config.yaml
hidden_size: 192
num_attention_heads: 4
head_dim: 32
qk_norm: true
attn_scale: 0.369
tie_word_embeddings: true
extras: ["local attention windows", "gated attention", "attention sinks", "short convolutions", "capped logits"]
optimizer: "adamw"
learning_rate: 0.00233
beta1: 0.9
max_seq_len: 2048
Each number is 200 + 40 x the weight over its row's rms, rounded and kept within 0 to 999. Layers, rows and columns count from 0. The size before them is the row's rms in percent of the matrix's.

# layer 6 MLP down, 192x640, rms 0.0656, rows 49-99, columns 64-127
095,220,221,195,226,225,231,192,191,307,259,191,131,199,183,231,217,193,269,202,181,175,168,165,194,208,182,127,146,182,200,203,176,205,150,171,204,184,279,149,200,293,207,211,171,204,263,201,229,182,209,240,228,228,212,208,133,272,192,225,271,242,136,193,180
103,223,122,232,167,261,220,193,226,118,234,192,304,179,248,235,268,219,202,216,225,214,192,179,170,231,229,207,243,212,281,181,139,200,152,218,156,180,189,168,244,203,188,172,190,124,224,218,123,136,223,218,161,268,179,85,136,172,250,157,162,263,209,154,227
101,200,252,191,143,122,165,251,194,206,225,206,218,182,200,170,158,190,206,149,196,145,85,175,205,171,227,234,171,164,152,157,220,225,170,140,287,204,146,198,161,206,162,261,241,175,211,127,234,167,214,187,161,207,282,231,181,206,199,185,162,144,174,124,158
101,195,201,133,137,215,206,163,207,160,185,164,174,184,189,199,128,225,168,201,221,184,112,177,179,172,249,192,227,150,100,174,202,147,182,225,274,165,196,218,177,194,186,247,214,211,275,232,137,209,182,200,166,218,205,201,200,221,207,163,234,213,214,206,235
099,184,151,254,171,202,267,134,218,241,192,234,157,220,274,207,226,239,151,149,234,230,243,171,185,269,210,185,117,261,270,140,269,183,180,232,170,100,190,167,253,189,227,167,227,215,245,245,216,181,229,199,231,178,209,252,152,213,203,156,238,201,220,185,219
095,182,208,216,171,165,224,147,146,167,173,194,163,251,166,266,84,171,166,246,223,167,195,195,131,186,147,245,160,182,137,135,203,213,180,164,183,194,159,264,139,217,193,240,216,204,233,214,195,217,137,192,198,234,199,163,158,235,152,214,217,183,171,181,194
092,139,172,244,207,206,128,232,288,140,220,153,207,118,183,184,226,236,211,178,160,167,176,172,224,234,218,164,193,168,209,214,213,232,157,216,194,210,191,128,130,221,219,170,264,140,173,197,206,114,200,175,126,219,208,252,171,193,199,192,204,216,140,163,166
101,211,236,149,154,238,173,231,192,173,265,176,243,235,169,138,156,191,185,180,180,219,228,224,165,184,278,225,147,187,185,186,195,257,190,149,247,209,165,236,163,143,248,249,206,167,219,168,241,134,212,226,143,171,198,208,234,225,222,137,169,181,195,166,155
097,187,193,139,167,151,232,147,214,179,136,253,193,151,201,187,206,267,163,223,236,187,233,219,210,260,181,224,248,235,156,207,238,175,310,203,234,198,139,185,175,214,182,262,103,196,190,157,143,200,201,211,265,189,224,182,185,256,248,183,159,238,264,155,141
094,126,180,229,231,196,250,232,271,227,170,223,196,216,215,159,186,158,179,167,211,238,166,189,190,179,188,182,185,225,223,190,170,218,135,167,212,233,183,188,274,251,244,230,249,191,230,257,237,224,198,205,143,170,170,290,247,231,219,248,223,174,175,209,251
098,242,160,170,157,211,177,295,215,213,176,214,212,171,199,238,183,194,218,238,137,123,225,179,194,137,253,289,153,191,150,203,171,181,201,230,234,210,223,184,232,235,248,167,271,197,236,245,248,198,179,203,193,220,218,241,196,198,265,208,160,218,133,230,209
098,239,150,283,199,229,199,210,236,190,221,192,166,268,217,225,170,166,140,156,211,273,128,199,283,234,240,237,236,163,213,192,248,116,151,147,246,128,224,162,235,189,202,183,160,192,188,158,196,166,228,212,144,150,194,238,176,164,121,196,228,178,193,279,251
101,192,150,167,216,230,197,237,266,170,195,190,197,197,150,206,184,214,130,193,172,220,128,224,223,227,187,171,198,191,221,251,140,242,188,228,220,242,285,228,270,269,149,186,196,220,165,256,172,197,210,130,169,168,199,147,244,229,194,135,219,176,175,246,218
100,147,233,197,271,146,247,146,143,175,184,135,189,218,214,227,215,174,220,104,162,171,181,229,199,208,198,219,172,166,271,171,192,175,127,168,248,258,182,181,157,191,163,147,129,204,214,252,202,212,160,279,197,171,196,189,221,190,153,200,163,156,188,197,176
094,228,188,199,207,195,189,304,139,222,174,224,184,213,209,288,163,177,215,215,181,144,194,244,235,172,197,231,153,236,204,199,181,181,191,165,196,126,239,244,130,203,214,253,203,190,166,138,192,203,178,206,171,229,140,175,171,164,196,226,195,233,226,236,218
100,220,219,175,177,201,133,235,193,216,144,204,151,193,184,206,164,164,187,239,233,183,163,207,167,173,181,230,253,115,167,196,169,171,230,187,212,180,222,189,189,213,272,221,206,189,192,148,169,230,142,162,212,209,212,214,310,212,133,203,207,219,280,196,195
104,286,209,182,202,253,166,205,175,204,159,268,185,163,157,197,217,223,202,257,227,172,233,219,212,186,254,233,201,240,148,176,225,155,184,239,193,239,207,296,189,264,217,233,215,260,215,167,267,244,227,237,236,227,235,281,207,206,199,273,206,207,202,190,212
094,189,246,179,150,240,141,249,183,168,256,151,173,191,151,171,145,190,184,162,234,145,146,161,100,202,185,211,231,164,177,180,232,164,235,162,168,202,177,179,211,194,140,181,168,183,235,261,213,238,206,168,164,163,235,210,207,225,188,239,218,245,170,141,228
100,172,240,201,256,188,241,235,240,177,170,253,235,192,248,257,211,185,150,206,167,181,251,239,198,231,252,172,220,202,264,180,261,217,175,288,135,197,164,163,209,155,263,190,210,242,272,244,213,218,169,217,216,225,212,231,221,215,170,204,161,186,232,206,174
116,177,246,205,268,179,230,127,196,207,252,232,291,216,221,221,222,170,227,127,256,229,262,209,202,271,159,191,198,273,244,222,234,200,280,154,163,247,162,201,273,181,210,206,175,217,220,209,262,207,164,213,203,145,192,206,182,178,245,241,209,175,259,197,213
093,135,201,151,213,226,285,105,99,162,193,250,154,233,204,162,217,212,233,198,222,224,268,292,254,246,242,124,199,230,194,215,110,158,235,187,182,231,209,129,230,162,217,237,171,174,160,153,171,225,230,203,200,213,181,204,168,192,252,216,202,124,181,207,176
102,232,200,208,159,208,194,266,216,210,232,223,184,194,218,169,206,212,189,125,169,208,130,270,165,133,157,230,145,247,211,110,218,163,157,264,207,225,121,232,147,196,121,197,200,255,231,218,195,183,207,168,168,175,244,145,149,252,177,108,175,210,176,187,205
097,227,157,127,201,153,185,156,181,186,166,217,201,224,213,220,199,168,203,207,200,125,231,139,203,167,152,145,120,189,201,234,194,238,184,289,198,280,147,185,223,220,184,250,244,212,235,219,254,329,257,138,221,187,260,168,206,264,166,215,187,195,157,190,211
095,205,119,214,223,188,242,133,169,181,151,218,252,166,200,212,243,167,246,245,183,179,264,146,228,211,196,176,202,208,239,166,210,210,300,258,172,218,199,179,276,244,193,161,224,156,223,168,267,298,224,197,224,273,219,143,214,192,244,222,236,224,212,165,226
124,218,291,148,148,190,188,211,189,233,234,183,176,197,270,185,151,221,195,188,206,191,192,197,171,167,194,207,178,175,56,243,272,187,165,162,272,178,169,241,172,197,192,207,209,304,204,182,178,196,213,206,199,218,191,267,263,178,274,192,228,236,203,182,178
092,210,236,205,194,247,169,228,171,178,136,182,186,196,213,241,183,176,221,140,235,230,182,189,159,229,262,229,224,138,206,168,194,195,204,201,263,139,241,245,205,227,174,160,212,201,191,144,103,176,168,221,176,212,201,199,217,181,190,114,262,189,151,163,191
100,211,151,137,229,216,193,168,234,221,183,227,211,190,152,179,157,205,137,179,234,139,131,148,162,165,220,203,176,209,200,226,203,226,181,185,257,143,207,215,213,222,194,200,219,187,265,226,170,198,199,214,233,231,230,212,204,257,266,175,169,135,193,180,220
096,150,228,207,253,200,177,252,184,205,205,290,192,233,208,245,154,162,122,205,110,210,230,215,148,150,237,216,210,123,228,146,190,179,179,132,157,284,183,188,222,178,177,224,185,200,211,213,154,256,167,179,210,198,162,150,98,199,108,186,207,258,209,159,295
100,218,155,223,220,234,123,232,127,223,207,290,176,201,182,199,147,192,229,249,114,242,200,295,255,179,181,172,197,146,203,124,235,179,211,209,182,178,152,203,171,234,175,225,190,195,219,202,214,181,183,202,197,157,158,169,179,134,201,175,272,171,124,244,253
100,182,242,196,192,256,193,235,221,228,194,183,310,169,184,212,276,202,182,229,207,265,242,237,240,215,246,193,168,273,177,272,252,217,174,156,209,213,246,206,265,215,274,202,188,198,234,288,167,244,201,185,182,171,131,219,218,171,216,240,215,120,273,242,226
105,158,135,240,150,213,196,172,111,179,181,229,73,168,230,214,192,315,245,256,118,221,207,178,157,173,248,153,213,158,221,203,219,220,200,179,199,214,214,226,165,224,182,236,182,252,258,238,199,155,165,267,170,249,189,192,263,218,183,186,190,201,82,263,219
096,179,192,208,175,151,238,137,182,218,197,238,185,164,214,213,132,245,224,223,147,230,231,221,204,192,160,138,209,199,226,232,141,153,220,222,232,267,141,170,203,206,178,259,159,220,169,203,193,152,195,155,244,177,165,193,173,241,217,221,182,167,248,216,225
102,223,204,222,179,183,206,182,212,204,229,231,158,236,147,198,197,204,224,252,254,166,200,223,184,222,172,267,211,213,135,239,253,283,233,152,233,221,205,169,178,186,227,194,241,150,217,199,244,211,200,187,136,206,188,195,256,188,278,189,206,154,229,160,175
106,168,241,193,244,190,157,150,217,213,205,256,127,133,217,142,245,195,178,211,89,156,234,218,137,267,135,137,192,186,257,130,250,226,143,165,220,200,172,196,182,179,189,117,167,190,244,242,218,102,206,175,205,162,211,227,160,245,156,230,211,207,190,144,239
099,239,200,189,168,197,176,208,206,173,260,195,168,153,146,180,177,277,173,156,142,212,139,221,161,249,221,221,165,257,178,170,133,227,221,224,200,175,213,165,154,207,157,223,249,195,135,174,140,140,204,235,153,192,131,179,142,191,245,128,176,185,297,199,211
099,280,262,188,150,178,250,222,130,167,132,140,248,135,198,280,171,229,231,214,272,144,182,152,158,301,178,171,247,240,192,154,200,272,223,205,216,211,159,201,194,177,173,180,193,214,260,235,195,209,204,244,232,236,190,208,210,199,206,236,124,219,228,206,226
095,186,245,195,235,287,236,289,119,174,232,160,197,151,196,155,266,213,176,215,224,291,212,163,205,221,221,254,275,213,189,173,152,203,175,223,238,155,155,207,165,270,168,179,281,233,254,208,166,229,160,195,186,204,194,172,187,237,154,144,184,175,204,231,161
098,178,164,126,210,224,304,205,211,138,163,212,210,228,195,177,211,239,219,220,148,161,200,174,187,193,265,192,227,170,232,206,252,204,191,145,179,234,188,166,193,83,210,220,245,180,181,220,268,222,182,180,187,170,179,139,148,203,246,186,143,157,238,209,219
107,139,238,183,200,185,184,257,201,156,271,186,283,210,173,129,248,213,169,202,216,177,251,203,209,201,207,170,198,217,191,165,175,219,206,169,164,194,232,218,186,205,144,151,96,173,191,135,186,212,184,259,220,154,159,222,157,317,182,179,169,207,227,156,169
101,242,218,153,193,254,174,217,203,171,209,280,244,147,178,218,188,115,296,160,208,153,215,184,199,198,175,203,200,173,231,254,219,210,259,212,206,260,229,147,273,229,183,163,214,231,161,145,222,214,259,251,183,179,178,181,202,191,202,231,189,262,262,208,256
107,212,204,212,222,228,253,202,269,220,192,181,219,248,200,139,171,196,161,208,177,157,249,219,303,186,181,191,241,172,158,237,237,226,216,146,197,212,236,239,210,236,141,251,240,182,156,169,217,230,129,251,185,190,110,195,276,184,240,219,177,251,245,189,132
102,259,179,153,192,118,172,163,239,164,159,224,229,171,207,210,188,187,276,213,196,178,182,205,240,239,135,179,299,288,205,162,158,203,244,137,224,224,207,177,254,222,203,177,105,196,179,175,257,284,277,239,214,159,165,209,199,172,127,156,230,177,225,222,219
099,231,236,229,173,216,248,101,191,218,172,201,263,293,219,247,171,183,159,170,194,253,124,219,214,223,153,140,103,248,172,231,211,242,223,127,251,150,157,195,232,131,232,216,170,191,207,179,185,223,291,240,270,185,196,160,169,256,172,184,207,148,196,244,168
099,209,232,180,166,232,233,277,173,180,140,154,172,214,151,169,154,164,176,210,229,178,193,195,207,186,197,220,177,187,195,215,184,176,213,202,195,96,267,201,225,267,265,163,246,196,231,209,185,187,232,245,160,218,220,256,229,169,193,182,92,192,166,193,142
100,239,228,188,210,188,116,199,244,212,209,215,161,117,232,138,237,214,128,236,295,171,258,222,212,213,206,229,179,171,213,237,127,269,223,116,198,217,238,231,268,139,175,195,189,209,239,191,175,131,263,201,248,256,162,193,253,194,168,247,184,219,273,209,289
098,221,171,169,251,267,244,215,246,197,151,167,230,180,177,205,219,222,170,223,138,192,245,142,263,216,147,188,219,212,188,274,205,206,230,194,155,107,208,198,172,201,147,223,205,240,215,193,198,206,198,174,236,153,183,213,150,176,194,168,234,166,210,234,215
093,198,157,187,218,169,211,254,210,186,134,216,147,206,189,218,169,152,218,201,192,248,215,146,248,241,333,199,172,166,206,243,227,175,199,197,173,113,249,223,155,182,210,219,228,177,238,219,298,197,185,213,251,276,189,199,171,192,193,252,200,232,254,208,214
102,275,200,196,205,241,172,213,187,200,144,230,184,216,206,188,223,282,250,201,206,183,208,114,245,215,212,197,200,265,148,169,189,204,244,220,194,205,173,171,203,172,157,200,192,184,184,205,128,113,143,189,231,180,229,220,167,253,212,180,132,279,142,144,222
101,117,183,205,210,131,221,187,167,191,139,148,223,154,213,196,211,159,247,212,94,213,248,150,138,145,243,202,249,246,193,159,189,214,137,213,215,169,166,173,218,229,219,227,204,207,249,257,236,136,161,219,187,211,158,237,211,147,167,259,114,157,159,125,227
099,256,197,280,213,228,259,209,251,161,190,239,227,193,209,213,264,153,222,205,204,341,215,175,197,172,219,218,206,126,153,247,240,153,104,212,229,150,166,73,194,215,214,212,213,173,261,147,192,164,292,252,100,208,192,216,201,177,186,217,202,190,221,165,239
104,264,166,220,185,217,218,162,196,192,144,204,265,196,231,131,273,145,295,187,228,126,240,199,220,220,206,187,187,281,304,202,168,173,208,247,226,270,209,181,232,203,257,229,182,202,214,317,241,256,170,216,219,212,223,163,192,187,188,216,196,204,209,286,298